{
  "hidden_size": 128,
  "intermediate_size": 320,
  "init_std_qkv": 0.0409,
  "lr_mult_down": 1.5,
  "schedule": "wsd",
  "decay_fraction": 0.897,
  "max_steps": 8429
}
Each number is 500 + 40 x the weight over its row's rms, rounded and kept within 0 to 999. Layers, rows and columns count from 0. Numbers have three digits each. The size before them is the row's rms in percent of the matrix's.

# gate: layer 2 MLP gate, 320x128, rms 0.148, rows 196-230, columns 0-127
# up: layer 2 MLP up, 320x128, rms 0.157, rows 196-230, columns 0-127
# down: layer 2 MLP down (transposed), 320x128, rms 0.213, rows 196-230, columns 0-127
gate196 104:553520561441536495478540450551570525549511405473516544413465538499523471513446434527486459419571528476476495432569503593427513444475542498546488586559497499542481488501486495514522494566434503537489433507451480440451471553539472497535531458484508475494420599521478491508504523469516469497506511465496519464497465500531477502495550517534491522507444563478523449548434540489527519508497
up196 104:473541494439513489561578543523609505508451493502482459482473520470463445565480443546493459491448467517481460477481591590476494546497603516518503554523557504500496502567438525504425549530486543440486433510474561542522469534430463451546560484473531474554458513430502465493486480467473494486449439542482521499514507514503517566531464504543508506561477518552499504465431518448445472483536
down196 100:496502504536518527533511591510462500510452489465445485534491479529430565493469535527528552467422484516572505450531530464546468596521429451521549470506512514491546482459533530531544490445543511494473533509558432509486528490465509467484503559503520564523474480435527489423477508512458536536470481556474452400543440557477495423518497513547492475569501573473431538481417480511471559440534
gate197 104:461473450490485489495398529468531505538541435445581512482505408458495426439514491540445526503496493460530554523483483431576486522438517514452462504503437504467562426523524546546484549524466456554555530503446485489522547490452497500491420504557472487509448497458552571515525514499539481496480586534553492470526483500526492494509544537544488447505533532411474524578490552525513429536535
up197 095:528441553406505503475502501470450495510464510406530500485599422568495449528496506531507516486507496572469489527473538505531417463503494530515454449559531499504505429558451500517471524513427445444451501582493531528534450519542465496489493457464502529489496537463520546506514426480588544488513477577537514552461495595534490477527475509459477497508513474552510510528460562453559538413508
down197 100:488526474584505480500480512496499569502465578499468536414533497591466509554464504493421557486509501478417468544443517534457529466511490603491400507509530494503507522475499458528515447483519539465477490478513509443485492489495585538567431506510507503499558457542467495506479513516536558481530449462481503505515508472514578549524519385406492503458457545561476445506488488529477486580464
gate198 102:542480435488458476463505511513466498511480444526447524562460485559493503507551527530481493465502486493451527469538520485466434474456504516434588514457468465557546410488499452466519420519529475539511441478520522496489501475497546498499503474550492518463541456470460499506467502519510479470457590537497547561520527498566573439446450502483581456467572528500451526554571425507594486589558
up198 105:497467561557519555513615530478527472435520530518518428465468560472482506475496527473578531477528478543542469423441459528440474452549503427530471527494497488531498477513490479524522640406474510535501574441530433512519501490488452477505502474498492527563505513501513521451513467529490523518520501443506504546423508527473459584460464535507449570489493496416511494423527517487481502541474
down198 109:488487518570429544513523521481411491473430472545472486471497509502483493467520513505552483510504478545485473575419537529563496445534515463519548393462477587508581450432451475505429490548501602549460464458499478471462530502555515560573477521485507529499535474517499530464528497569505485511494538500438551474430550528519508451506471467507557513486463553484444517409509491508478544489463
gate199 092:454523520503557550453536482616562505462486412483478563415559555506490475534495497484396483562550489468494424530533525459503423439482452511509481495497499556490475547485550500512469547423575501525506520529467466450463515511471425551510490525515504499499537478473429456447485486575446534507495502472447444500520572524498510500516472523506480609513524539493506464464562498537475495474482
up199 095:479449504536504507470484437478419462466538500432504486539532549420466531479527491524524546498502451539502494511430496485535565550545530491461524560500559561509495576499470521466491543552483532517530510567546478503502479550526471484507470544574521529537545559484539519432397500432556499435490472478548530440479465486533456505539544441431501453527429461468506528515479473392438495538477
down199 094:474540514489511516448502470501465478493538486496527536534510464541519482556569467482471543474527583555445477613436510500500538476465522487530585495462464561505518430464482432454482488419499461459490569472528517486526480558537508480463571510424491460450522506555523389518463586508423428483522472470513463537423530530540465490531481523515466484499581527480526545537512476519515476510553
gate200 105:402525506509514499533531449538466477554431462504497503435488549517495582548464413512541520463529502472473475520502499549524428522472497425438433548523447476536489401492502534518516523497525550498542528555453483478523480515552509479592539486478434514586521510509443565465481471498467476492536540494463503529503559544422460477468497465505461405589508529517548577501490490528484466510504
up200 101:491521459552430483432542406477511542465498550438445563516514505528537500529487475494559421459471407552500495522455429559494537495562541544493456471482531489415511529559402518506516481513557484466495582479523507470443520496484486505526511484493447530505567540511605472471474519464532564515521484482493494504480499482462504466532495519428538482502480546482592518446477457520517509556572
down200 095:520574520504499484523538416518448554506465555584472507451503459446538467567526502534452513430527519495468512521446434455542474538523467459473471483523567486536466503498453465475462484476406496453480497508517547466477579504447483542573519502477469525563550573565573558471470498578501473465495577465437518530479471483579531494525530513483502493517479488493549510448411461436486521524493
gate201 105:511520424517498494485512523572543523595559459486523485464540546518457415544554521604419475472490498485468440494462479526502473493515484514503507473522492501439453482482503535509505498569531557530460497547524525438530494568575469481521507515474513434476503479511537458542569448552558397538493555505487455511520486400431548521495500458519495480567498500461523433481528430534511562494504
up201 110:512405509505481530527429552531461392533445514436484508443496511541447535595547479413528470487432552471480554513581541513559449469519517532517472538501493513508461474471494542541492464435466497544527486417467539530509533468532545451483549477480486467524495537459525520486520510484514530566485523458525446478494534514516531516490516538408476546521479555461508603428466502568496508462498
down201 105:487523525491479468387469449507527517496547459484475634476548498537437459508538484440570464482486490495543477561564514500449510448485505497611548437513443554469491495517540482481493490545432576518565536468480519450503462540483535500532489478539538474466515467520533519487515509524524485483509504518426530460470553553493463447441487511465457428486543431531539471548474577520522443538500
gate202 092:514481553512522532466525481580522529530533536588493490549496488560458474519476561514469451411531471489436537485512475452522454483484508449495497461428567528501462475457406473573503527546577454453549552524497519449519510493497566507518478479432475477459526490481500528500495519430481435585447516475559512469459575473493529533477484436561421535489528561481495507464468488460445505574506
up202 083:513497504515458577486489491581563506477535539561503524538492501584479472528528573482512472480521450446495506543529451446556464494537462461452475492434497513471522513469446487511485462527502377484493628590492471488493479490489540518491500496494480472498517527439484546554503470546478504602414513520526518496430587472468562477501454457463473558463509509444531492460513498483425472529485
down202 088:457454482514481547496478459445478525442564456531471565526503500501488519420453491467505488507509488595513463505461444480564420489479499511500531506494567510511523534532494537519489536458512471531485524445495508500495507483459389523487541547506566414551547508553378533495508548459438513461524482497499574485529531466493548495569582511451483539519503460543524424470566453549510542460448
gate203 101:503476486491491531539451501532463511528561509446469475465492563490598509506446492432567518442457469496451463537513482557504532541548448509517445476520407455445472463512503553530519491497498478531511510545518445589529458499475531522438577481499495492561488499527515449476465503478494467521440494484443516400490565593569466479589542472548586493517500460474479482571502469494560519497471
up203 104:473499525531462487488529462492506473500478397461545478503487551575489520484563452492492530422587522492572515459540510513435498519503554521481441471457516512492471474516481519583551444521555547502496572548494409454550432550465480418566510445514490500433533486546452509508489494469522399490505524452518518511485531526533437497555508529425481491451555591481457515526492473471461486514497
down203 100:470501517502494498592468558522492557477448441536497572572551489476440507546476444455517480484549497540505470413490479532504426564548520497484473524531470459484539508522503454498510539501594460500553504513529510434477450503481511527530502484467487496482518448508441513436400557519538512506485396434466530466548455484587476576497546534462549529466527550437434494527540524483470529511526
gate204 085:498493408527527495544451529496456451506569537517460495480452514478453540540509560461513470489464527481542472509461489542509441526501419539536591496516486550506528470452518482535505489540497516403476432512537560507485476576489509437546529528481469495568545439521495534511502432503483456489508552434473512498475478605492515493457544528495559501444561518483443417423493503481602478482451
up204 082:507474400528497513555469461561513506499538422508494461469527504478483573535509446518537484530463508479560458473478472527522492486532485514541525483524569539508540513480458514539418548503517435404472441522506593463505542439557476453517489487499438491508551597469499430520539507480537441498544552445492531500586419514484480484533564545547554511508510496424511547436467524464533483489501
down204 090:476520471530504467477506460515562495499532426468452466477430530484438526553460583480491462479496496530512501492495558506472453564505472601490510409562506468498463500460442410539496559512555431544467548509513471562516553560442473536484530495499469459448451484467591501506477513556483534561554566474509495495462473568522523512450487518504534408447523524485561431503517528491544515515530
gate205 096:506508460457455507546508506533436442512577514473520489473491524529529513569520560507531508527396532508520522522451505414508561499499485511502497492494435404499480463553449509462414532501526499393499504564478531546534460471452480470494463512417531555484503514582574545539483541443598466479523540406520530515479563486475503502531508473527469542517445510502504508531485588481485535496516
up205 102:504460549509471516470535543575435496528520485553480531525585506424445462505441486485514527422449519534495497496508568557487461457502537513455556472468520517496473499512491514451474499522506430481490483534498523484529498503474476581444521530513510502503536495571583545513552428528473388453539479465443519492547516482495537530575564465528545449453502457433518498556474584493478588467438
down205 100:528546539494497465552461481504519487576453470567519564526518485463502475536463520510573544472481487503529498498523395492480482477583550509484551516487508490497428423497482506421449450503437524546462507491571540533474467546522448509526528532549507445517619494515513567490485504498538433486547508450427528562495436517498395419486492471528502495457505484541514569493467445472500462526481
gate206 094:503496523487513486527492543472499475578429449448556502453537533546462493434499529482466494483493479473462489434483557595495469540481528548530436473501498452556531466519508502448531532524539481573516539459505429482507501477502525491464564471501462569523525467449419529498513493514464444491609483518565458514452436562564504513517532451477470541470599507478544471458524478529499616527462
up206 088:528506554580573462532559507547512595487443513430541464450525495554480556518495414573410522545459488497556494493465481444527548527501487511568535515481482491528524498496492462466499558519519507525516550512487505544531580481483520480465512532493412446555496494470556537508536508491535458500569410496433504515500477506530462479476460428506464455420477494444408521552515494465532502483459
down206 093:458458469488556457502492436551498496532444501445470558522522518510554507532485504443463473451485503516508573460518455448547446589561512451645508535457555556524537508435504568515467569457436525515537488493461476455550489496540573502431542549516510474478517493459495578447506529443484476505509444500499497489550496509498500448533453473528447523476589460486462520511497535515534447469482
gate207 103:502441565507559466454499462513599536529544455579561548526498539507434495461526592441513539491458507509489462483433463478516494532505482511542431446515481494483492495495514531456505441484500488546523403447567496435508494438515564489515479573505511508496557480556438474473477504565495514550464530494435478550537554468499464539429480481463470566514534461507488590443493517549543507484540
up207 100:464511388510507466552540571502470478480492492482490510519468469521486502449472577491468512532548524522468517563433517494588500562495501475518464505540445553545564498526511431499465456543546521434418496457462502488506441495442533577421530478518457558535470564469505432497569453514493440563529478519453493528576527498491428479443552519489480558506517456450513455533522472466443504484495
down207 106:504442543547551475533511504481508472501467460541545527499462558513544549437495528457518477594525534549440536491503486512440487469536549499542547437475457502533467572508444492476408527508536484476479432551478449436535503495413495539529426411561544581514495489514576494542508508496480519500494485422441492545526508480565486479449480390440509468500510520500507449482519517552516516508540
gate208 088:474460441500525531520526487493499465508486533529586484527441513493529532504647522436499443604524451472560435550484527476499513462422532559499527421549433487463529514476500500561471475524555479481463489524468483598456504481492473468534520495513462566552496400473451452539533447413481552507506501491527535465506528506516447469486481525458508498503502487512478552496449493532484474575513
up208 093:534512469503501464447478522420541435514459586508499538538452503457497504525509504484499512540501542502419504529577480461546450580474509590528459490527524482449515485463579482436423516487422524470515473543522489446558549458513545465492511435467470566415429511520526461515426486518496555525508485532489474529462465456563460546486587510460504470527569556523471436516510453481487506479498
down208 098:488450464433565497462491438548509567561500440456539452444509497546559523560537477465506476589448496491487478502467515550543465499450517549530539448490536478563532508542465497453462474503540444536494434489519490524484425498510459428521493502524529560500547425438534504445513496483515523476546479537488544520460426500423533504469471517521516425521467514496471528526399542555540574566524
gate209 098:490545472497531487477574436463535513505474500499458465477641546484513432474509486510530495474487574504493461494534548537477476417555532490498451510482437507514419520480504534480546544496511498437394499566496466502455489480515523503503545488423469491381504503491494519550514502511500559502604534527519432514467519447528503487466493483508493523549469479516489594590457426540494512506512
up209 095:481524501571506513486587452464561511537511447453523533534471461475520424489464450549434536435503470487530469494532478460465460542544520460498483590408461471466480465523481572454464520578490556472447470501526487538420537569517455560530509558493464458431530561499502565538553497487473511541534541545518448501484500441493431535494535494451501561448529451474540522474453487523532476521517
down209 109:482540485482436573431521448505532484432489484457557486485560468464500508466483446468441571510492500452523432449537513510500516508471558505505526508532541509516452467555442534454457584482478528532473480575489510479504435453488453606439560556550491453487491430494492553541493470514478491549586508496547524539552497419495541454521508458467546496519504421476491574551482493539554527488475
gate210 099:483526474475515506528542497440551492513484514434500506567468522474562572495531503512514432504480486466467525530599575454516478467414509522450457538449513469436496461470510523560513567590503516477567527554527487533508550428533503488484515509565520478468500516488485506462478480537531466470465406463573517489401592562484548480524509423489503510513430537444556513455465496483465495464498
up210 103:511517519467468487547509498532533544448506548502484449549467543534439486499534514460497517438509473505487471450524423502523551503490530474490536562490549454464461484481512454484467449531472499517419567460432467567471542490521578464495476423566441505482545523485618495553444533528517502556478544445484489567564477519505479446492486515570516507557418541579453470495553469490429513506455
down210 109:551438501461525479507501468589497514467559505518486512531520480481484525493562487489522461495472484499500493505524432474506535601509536490457531528423460451440456463547532479498501486507468534538523485513512561500475491520528631538446469537449405483511535548530526540548492542496463480515461534429516527604513527532427462422558503455498472553525514535474458514513484431420494422479445
gate211 110:503577495538545491501434509493554524487482468457528478529491545540482439460534519509497465448479452468411547430563467523503534515519462522389518524509498494457501503458491489567532456520460550517413498439462440457508505471534551430447514572467557491477582517497491545585530484449489471503422500502525475452470546522496507499486522535603496483492457476529552480566532531537458573492504
up211 105:474417538480460546552487514504494489501540541507492522517499469528461516539493515522586445468486509469497458483518506496445493438494546475537522563498511477482500560529537493550468481513537490458547484500529486475508410565448457564571489466457511536468499492548553523536475545424462561414486440580456506482532559501507490462509456591553567495449512440516581518504400432497487458555522
down211 107:514430496454490466471530512472467453526477611457509556485520527484501570563502489457465564489498451471605534571521551519497503477519430510566497474447459480457525512513460529503453562512503428431504516507490542527500539498449496509492503391525498541501441505550503489451497528542587515568516507467465456537511496527519478436496453454445540491489418447557515457564512487499502438549538
gate212 101:511474533487517493536538529501488503486459521516520474525551565599499424547432513405497438520452471610471474451538488452544510524512551571469457493470415500440502554504461505508460524600491536522515529537466440480491478395475528538483537474520440471450479518479562477549440456517530504474488533462574491524473519502527559447517449486539512521504546483436467554543520485469510529463483
up212 090:490440550475518465540429494524501531434486470557454440516533454526468428557396545441511550524504491564579451592486542525596540432511479534462483448491513533417501511481507507459478551505526524470455486543508583543502545468485437493515527489508499465491496494536572526464459497498534500492487492491490477480490534475558522467495486546494584539436536536502485519565492496465434468434563
down212 096:450529477510477597545416462512558524473484560496494504467556461508457501507482509505483525525563511459530523509472510544481486432471584484583468538524492502507546603532489538471449515519499533431498549482568512497531557520467447480562475523443404473475561498512440464517457506544470458567490448505517455421512459543531473497546505449442518472486526522449499503524501470500601460481434
gate213 106:530506538509448465490425447469468519510483427544568552472507508555509578564513478499557525503516510566506425497569531531555499514519505485445559443519500544471519494531489410487472533539453497529460494398518478473467527511544460436430565482442466555528497513484504502461547516565514482511459476474485430484508419517465473486464491495447567587497552545530484491534448473503461580510467
up213 103:484486516543619466489517468491547541519509476520487464551456476480543440546561561497516536437425577443535508534463526520532476525571453561542504452561449534583521550467481483498498451504522508552526513502491505528470519486444463501507545461473508526470465564542540519503489487532500590504561500451432494470436458533570495506438466512485498418458460433528513535448522457474456444508452
down213 103:500571464437589487458573527482512467451547513498437519573548528515519449486477505516537566512546483501482547469497543529428541436514549474517507493504461471469479363509520531578475510472532510511484472452518471474558565467440551460532541555556500466462478544486465549457514522526465504474460439463422426456511544480508562465520491475480488500474490520476539522511533397508527471542507
gate214 116:480439516570475441468487406474537469506573517537516593514507483518548529482504563447575530546488500537501463471433459453518492505568517434587419467457569510451562491518509496460508475478434530494467494451494457509527488477509489489523454498483439500579517452503467526499573482573507428516569507538497493497464524499477500570527489478552539519502453522476450542447431520521458551553519
up214 109:472519489536513448569508476535503496447518487515498618470528573542629545423491502484548533528487533520546496485585449498548491456522495466533508526469464535483534506490487414560442566526459451446526520495455445496495450519436491527496498556524505491579522489546472496519481503503494496416500537419464440513396504504473452504505497479500503493574475500512421470504470477458524491519437
down214 106:494512484512441468495529506503554573462562492518481510506472493542473502513561490475541494544473571447506469460540504499513366513526492503411440481534483530485516455551598435499543477464434482534426538464552507481437463488482550491599502540521433579536504403492469479502529511483521444477539489507435559494515473465461473543494593456523522494483512483559474511500551497533473505494538
gate215 089:463517512514557488457506545468531492451473497525494516510508523491483568419487502505520483516477528478548507467498514498592541506508452474509474544604453483431504472495512439577522489537480535472531532409496516473449468449512457431460553455467409568465467551513487550556496493407541484500496532532495518476491541551558493470413514492504542520531555553556476515539489484454531472442381
up215 084:568514500535441508576484417522509529508531491529534497574521482573450421426507424506460477557495482531497506498435463545487572572505518476487491407516482525522513516457547441443543539459560537500463457465468507550533536597496451497499522424505460528517504433526523554520467488485461447520464512447481415539474511496465549552529520560492551502442544504536471501498459513517547462517479
down215 092:449569500486584545507490532495551444512499575506614603530496457522529507464474481457519416492452489496473536551553570482459440423403546416468514542487450502506491525498486550497483526511495508502449487543488510511524493497500537567526488552481543482446472419452514497520547550541561522475541479453479449480554548493479410447493492488500457466469481459523510509524535433496479508523474
gate216 083:419522437470489547469470502532500530525543464467523486508560524502445504494539418524448509452504556511430454499489510494448499527504457529534491511539564460448470575546534537541499532512444464499526455481496493487474494568533510531517546503454493460541484515523567509461549531503523490566444583555512532408467476465509477486505474435443510586503448499513509515429461533596468602450441
up216 096:476503544491524466456489569498529549502463579530499451546512512465446466534584451530467447523582610488462474475568503486452483423530459463504472480514460501539503501530510467449546543501479553479447471504489503474492579449530538477494502542561584547462565478551515504451473496510486479529449551579518491417472486538488532515467440529514520474536530456458531536508493410484441571524521
down216 098:506527433522516581530516430485472569532578500481490550464486501479529493464449584432516562532452436449567520524480530497523490490494510502445470501421433593482513459402418518456474476498584452492509585519599548560480527532492437512459506476472478503525540491476537467497499538498496507499547439471495501547534507449492514518539486498499507490466464472515562443546495530452519453513542
gate217 095:444496429547460514492467506472466610521535459466516540500520461415464435381553488542515552455464480523551449528562427619557475569480484543510530430475449530504471515452518518534526524475477478455496454543500485571500474477452438499526505526513487502520490518515555476582475503485521539436482500508508482487494512487503496569526483446444557508497511475470493504503520473501469576577529
up217 100:505523471463512572507565450478520540518587532557540499493510431466464536480538456503508488578519445508495462422467439485551472515487510419526492489548484547561467495564491473503532462550455497478487456528523457453526523514471460456513537532470505524462430478508548492551459471550471534477475575508480444540470492572427490522481520519510534452481563514486493414540391465518501610466507
down217 088:512498532530478470550505510556535523493443461453531459517537420492442509575475478513509570508482492513421433403513493469524501547545521589533454437510460458503488436509490454469510514497472526545435534577467448514466501505514489466522473533503543470500523455540523436566515513474486545516489512567584447449470543467469493458523538506463490562482496531487605465526452465500418571553522
gate218 116:452484516510563507497580451498447556486519499626459502520478533492468497509479468524516475539443541513495464429459495449545490513482552555475560579440463471438532544476517483530531551532552481454472503493462516453445489459468506476433544447567536562512481470488415538513530497460513458503495555573540531522478459521494521539439515441505485443452436515491512479589507526429541524474549
up218 111:389502557584598508555455453459474521479494477576444531456497494491571469496519527487493449474479555575574498453524531372524471527550485496491462543520492509471548475489502500474480554547537512452509493519541518505521495579559509576455526464483494539475528460554514446436465498525453456484458532521457473573491509567467549551470511478469484434478473501496485558501504544527474499509523
down218 115:491511506558572417546460521479524610487489463493526593437473506455494544494494602467412439501499507532553545491465462389464498530534502539544527472498474419566471509506485478471517516511512485471501549496482501444526467544489483566522470448504561486453580509537500435469482487539544540493438471502485538549492519552444476496494501507480520471560473411539500484507465535471444541484532
gate219 105:604437491553473453532540471547471525521543540483556548493514475506478473419515488521560540545420500469493528545536508542444538498430458517533437574488487449514490453546568470478437492441489494523429465515513448476482495455572440439577533545491494527447525549520502511504415499508484497464498480587497421462514496487436554513492496492514507474505551478524473457500541465520453519560560
up219 111:472590497492501580474513477483519475537527524481444562526499459407482463501578518496518449442515527438501505530530511515556528558483535521512517498459516497500512555522513443446519466483509499503504449540551489467498529528554571546440566493550454467550493428530504509376467479534508513473481457476465527407495479438463579497479400545492581517440521472534500476527499522445482463491552
down219 111:536560564508545513475480527541536434560451493490478545431472488476509509507546494490472446463541494474508463505459446499560558545436518535476508498494494452554488582530489536488482452475489403448560441545596521494530467506489569532490492451459491525465486453547594530487551401559433459477491511471452551422533496525456518504499436494543527442491501476503552514521459542518534454485536
gate220 092:537571496528483450506474502512522456507488469518569442523513473483460523521549520579516482511482536494527556513575508514526478401540465425513460541491503489511544530531526529461461464521551463465381455530483555559569439499493486470550529435532458502448577542495564448495512426493497442583541466496445504486525513503484473518516506460461501505477560454570455541516517463448507537424450
up220 096:461505546500492433564546439508555512493452544442492502455514482445510486513502510454500506494462482495520547514512484507527478484556526540526546516480596414460523506442451516476489493500501556542533573445530561538517442513495582410459483420497460485468550458459535537439550459470488564503506442590496511492419525506437459510499425495492553443477443496537464507464583465529493515533493
down220 095:463491435532565501512484515482444533478511499427496450442548564511576537504488571448456486505543499497518485436472469570531563534550547447487427522435456509550526518456390504501431473566514491550494474459510447469540540533485498540541479541497531533523445575380515503510473460534452544452509522521520485580527530440515501513541482457473555523476533532512503513499490436470513463511504
gate221 119:475489524495575466460469479566444472514470475551466518465437540533553503530475418510498458500439431559457534489502492594483497560550456554510484555417488491487496479480576476466499407517496549479547500545461467454493515501537514432424482452507524464569409446494521463576460506572491510538487521480437537497511544511499513503556519492480513512502539539505544532494591475500479563474536
up221 121:420489578452497524511475436504543516521543595487486569485442545520475469444526473515526509458506485523509477523545507536563522424564454429503535571462542400455514444571554482496528421519480517470490517502434526440522530434512495560406524472545468434501474485452511578538500505514546545438538488526466486520453515475497479510449465518451564538496525482494521518471504508477481473459461
down221 122:482505501481543552536498517607489512478496539547470487479466610498462493497465463565571567479492500489482500532413444517534482452513505434492536511498520465501524481542561505515433439494568486514497558415511459477491563459508501434424493513584557530444424452521469514490498483514492518474540455495486498458448495459471579552547541552472497560487492485503485442472511553457542528473420
gate222 113:515460494527506477483469506458518460517479480458526570485529518479463525406447495499503482506457558499525503491467537470541627446457537541457484467472518460538470507530478434488462481541526512443466534513516542525444497506479527491549478503536497500550545502548516426518398439577464546492514519460513444482497473567580521508458447530473528546582489505555439417512469442594522501557535
up222 116:468573452483477504494526519481453481518447491610470506509419535466508524523502484601468510514489480458527486562582525525547499501523518437515514519524477531500447473521502390517478477506481541539567475512562466511436515476545464479541425513544513474535528422508484581480506563466450527457493507452555531581455481550484447517481464457494510426482474519515552559462558445548521469450486
down222 100:488540411418516474463463440487577493513461540570484458472564565556537504478527512536552501528470520522546496532508442521519502462467503474517536494526520507546415395486516517550503477450477472505519497513432559592521476477583440439472505474502535507463534501439501551507553532474483491470452472521502496563394506495543422539544541529518468475492549469499475537463455510441548545498497
gate223 103:510496520420449473453496475490459473527474443483523452500510502585489445464541510548533532567505514516473575501473503556466560499515485499534448464531459500464511514477467475559506530565562567560456567546560495485565515455514503502472455510397580581502527514519520502522454462462542524450557540520457475496475506522454411525430467482469443530522519459531486504543408476492463491441449
up223 098:512529482505499477459487571496451479540559539510480574512547527452532457513446495485486481521530462516490561556424499519520527536440472571534490564502471514508471535518531522533514432469524474559485399462420499435525464479455454564557456520550497446552503411537493449536511463496531532553497530459512468526489421467539511548483476550472418498523551504543458553459530457500572541498433
down223 099:482525519471476375550518520521541552488519534546518455576468512523560487449466462484487520510477477513486517464513433441510493492525569467456452554578474524424479479483557540557524513547531529451528559478560504562503492520565512443464500487477483529447525447490458480414560546349455505550510502507501491517511471461499483494569558488478486437533506520484477458489514506462468554467525
gate224 094:599413563486481479567528519536482472450458509455486523508553412539535479547566442498533543487472479508515537546439456497541492461447524487514516512460529515508457504434510524508607540486537520602525475554461480497499476445560546467473515501409486512548463505553466471494502488474481497544434497569479548463520522520460469483451522475437469514421490480544515472550487529429440484530480
up224 092:515505512515533517433465478559491504501559536488506456480426537516464516517590442447442385538500509499506485517563477458612471517556506560499524487552476485434542504476451467532442478520418538514445518444568520521409556498456507529508490545530510490473499500480438513489472528504418543510488496489557535534460508448551507528546486534536531511528490471457433520463425495587480514473521
down224 099:485474518509534452524504455401535484530510459486535476436500582473480513488498528484473516519502485467492554501504530478471529544573489535424442454557515439501548520507423467453451502527488495446480503537567514453546561430556487429459530495539522526456556543398537554516537539568457550498462509488461444532488526445487500542546521466512426437521550523524524482485474453478534557485589
gate225 088:567525463468426464510518468513583491465540464594495514425543510495518459537439476499546500581467476496448498491540550447496559521549475559510517537519505553467515442488405463480564445496514446566545490531519438467503495483511477433461455460490473410527481491563554538542508437538543458515519546445452446523457484538538500459466553476499496537543497529501515563486520438495514487528445
up225 090:488514552532478486510492461546491522484466480563508465539564386443535499532516452525561512548458543475532553466475560544406526509503449491501419491604536482477424471465491550553516509490476529531484440477519526517481472471528468437517488439516456534515593477493553491472483547518487486520453550505495494481500565489491485483444450562507530514448450562473451531521552427502458559510420
down225 092:465584460618527561517484504419480464453534483531534495570456432471531494514531563456523480454448493543488588464564421522517526511493534475538520448541458492451464499463440553610515474464550540466459499489554505450464586495513475536485502495525471554490490523506552516444480489521528502441520498535444520479447464445421477406485511524505512526501519556493532491506497508464479497515485
gate226 098:463496462451469529482485491481476522522498459490491464501450506434472412507494493486469511521493473557564489449548575579462500507480478437518507487463430451555536491417514543537493523582481436495477448454478504491541522469558499531521518534511505506465509607496515487487513500551552488544476468539554559464440525469563543429507470550564510452495426497607516569535453515559466499465445
up226 095:452528555443445481486511506507500490534442467548498464506507496510589499479417446489521550618526457429523480544571492403558457482481510574532491524484511442496495474434482522474545461559544541515533579513485581460488498569509477543578547480493497477441490475509524441509515475560484480540548511494513538427469437457550482458475502537496425509451514549524518522482543477522534504519488
down226 094:458464479475506496542443459423450598498490531533435468481510563507482522507434533457546517522508499537584553495491422525534465529488521474499568466543430513510454472504547503488489463541539506426494537432586423524448526505498506507527451482481466505535467490536492455549541563516461536458452500479528540535566549485483457488489504432491537510577565545473386476502466550533537503513497
gate227 091:538483537475484502511524503455512513510548464484486431506519533452508521588538469485437461470501497538464529534432482470447519490483469497482518598535439491514526457537614587463456516479457550503497485545541493427479526567525435483506512494515522541444556521534545459481531469575474568471556529452470578526479450496488486535484516461518553489449547448505508491537523476429502406548422
up227 091:552434536430425509508500479472534584495408418523556502492499473524525429508462456477512536532472495488557455510507429544450446489487514565542477439499482514462493474498484491460502506566512482534524483419511453542465543481507599486529486448512554535512513556502566537525532453515480459500486544535582517488593490588457497482526513541519467470514555462431500466519419528492462497486466
down227 095:466538512486475458489474535411599531468525465424607520560451483516512511559539428484558481508427517453455455469584475521502541479513496557429474519489439458486563523505550474485511531494488531447513501453529432513508493477491507458512500593496548545434447516419521529503489483568536471497519488476462483449496547492447527518436550597494495513487541563518469480540523484491483490518466
gate228 107:503455480431480488506517440499516511468567448474442506465507499542498509484470477521471475502540593542512509456527533401533526542510514549444550469472474483494472546510418445522481459495527501484580491513501506466467509533541457422504519550489489483523501545461449570503464511473564495462449489549447497428477435511504516498429564507538465586574478536524543526572538581461562462578471
up228 098:450529519496472575476553483505546427517412535539576531524547455534542517506510487460507491500468501563457447595574481496455436463580507465486530471448471504563501487449442526506551441491500520509504468557451501546463537473502468540499509448459442445495481472475513438523506506529488560500540481442554405542489513444427470483518516524485509483495501542466460454573542459487546566457536
down228 098:506489509525451515510520518407506436510545465435515534456514473511465393481527464598487529447495508460464479562597554566453481529527537472460483529564503585476522586455493563467504486530484483472488475506491521458509484431449514590478495467538569458526505501476506522569492462506515509498532553483489487521463411467515566499481527527483455500478487470552566451570480500444452531503461
gate229 103:444537536492524467529544449520476514568511478519462510449454523497502460445444538519439480476528492526548605463490552543515495473553533486540494525454478506485558500513551503489421415506463448485497500524443464517492538562558556497505500490549504426554533538540534482509547510555488452515527470487478467469465584487513435508428503430472552489563363536481534550544479529514465543468481
up229 107:484517523459440531538490462529492445551501534558546483457443482515516538589473513488541530508516542454517564489586439426442533496430549424481483460507454512528523467530535461580484497416567468507452503514442476465501510504537543446447486498526473456455521502427566491552512494449470456541517483503526518474503465515466510538549521476558487442504618528445494506503437558514530516460542
down229 101:521472526463491510491443502466493496475502490540491516514512478527500521528482553517512495428528474441493525469444464385489480452519487502477429444425511494433629448559593432464502529591424512534461557472539478478486548516515565488501479526471491500451561526483482507538572529564482479570447543487469464494531496476473570485566540442478501500521486507500544525481500571543543508495439
gate230 090:474478439506499538528510546524538482443447520465493550483533495489420481537454463616553525482471495502537465475427489575587444531424530493501458479510490408496559510577545510431555446543529582475545530570542517464502510480525484433477526482447511423497565502522517497503541458516559498508547532488478513483521509463475464449476494556493513540492470551483460504535432578486517504463510
up230 088:513470474540526486570557496542546469559488527468542424533525486496493578423451503506472489498520560522509473536484501527474500575427470543543444493527480466493501497490480478450493489479465497497488445422444458584514523491557581515444511433422507592515517547524533481505475555560484509492525498547450457425549469513445497380496510509472445518452528533483444562496506498508517449531545
down230 092:450532518510522442447508468542481477533526428620448484510521552542452551548540541465515463496488518589422564517513564439441563483476541510464468491491497565514447524452489521489477569531471477509453488461447501494515450548468482546536495437504453511496482528511496504459475498469450458481544486501495493549617451533523565499583469462555526468511505468477516447456546483486507437474559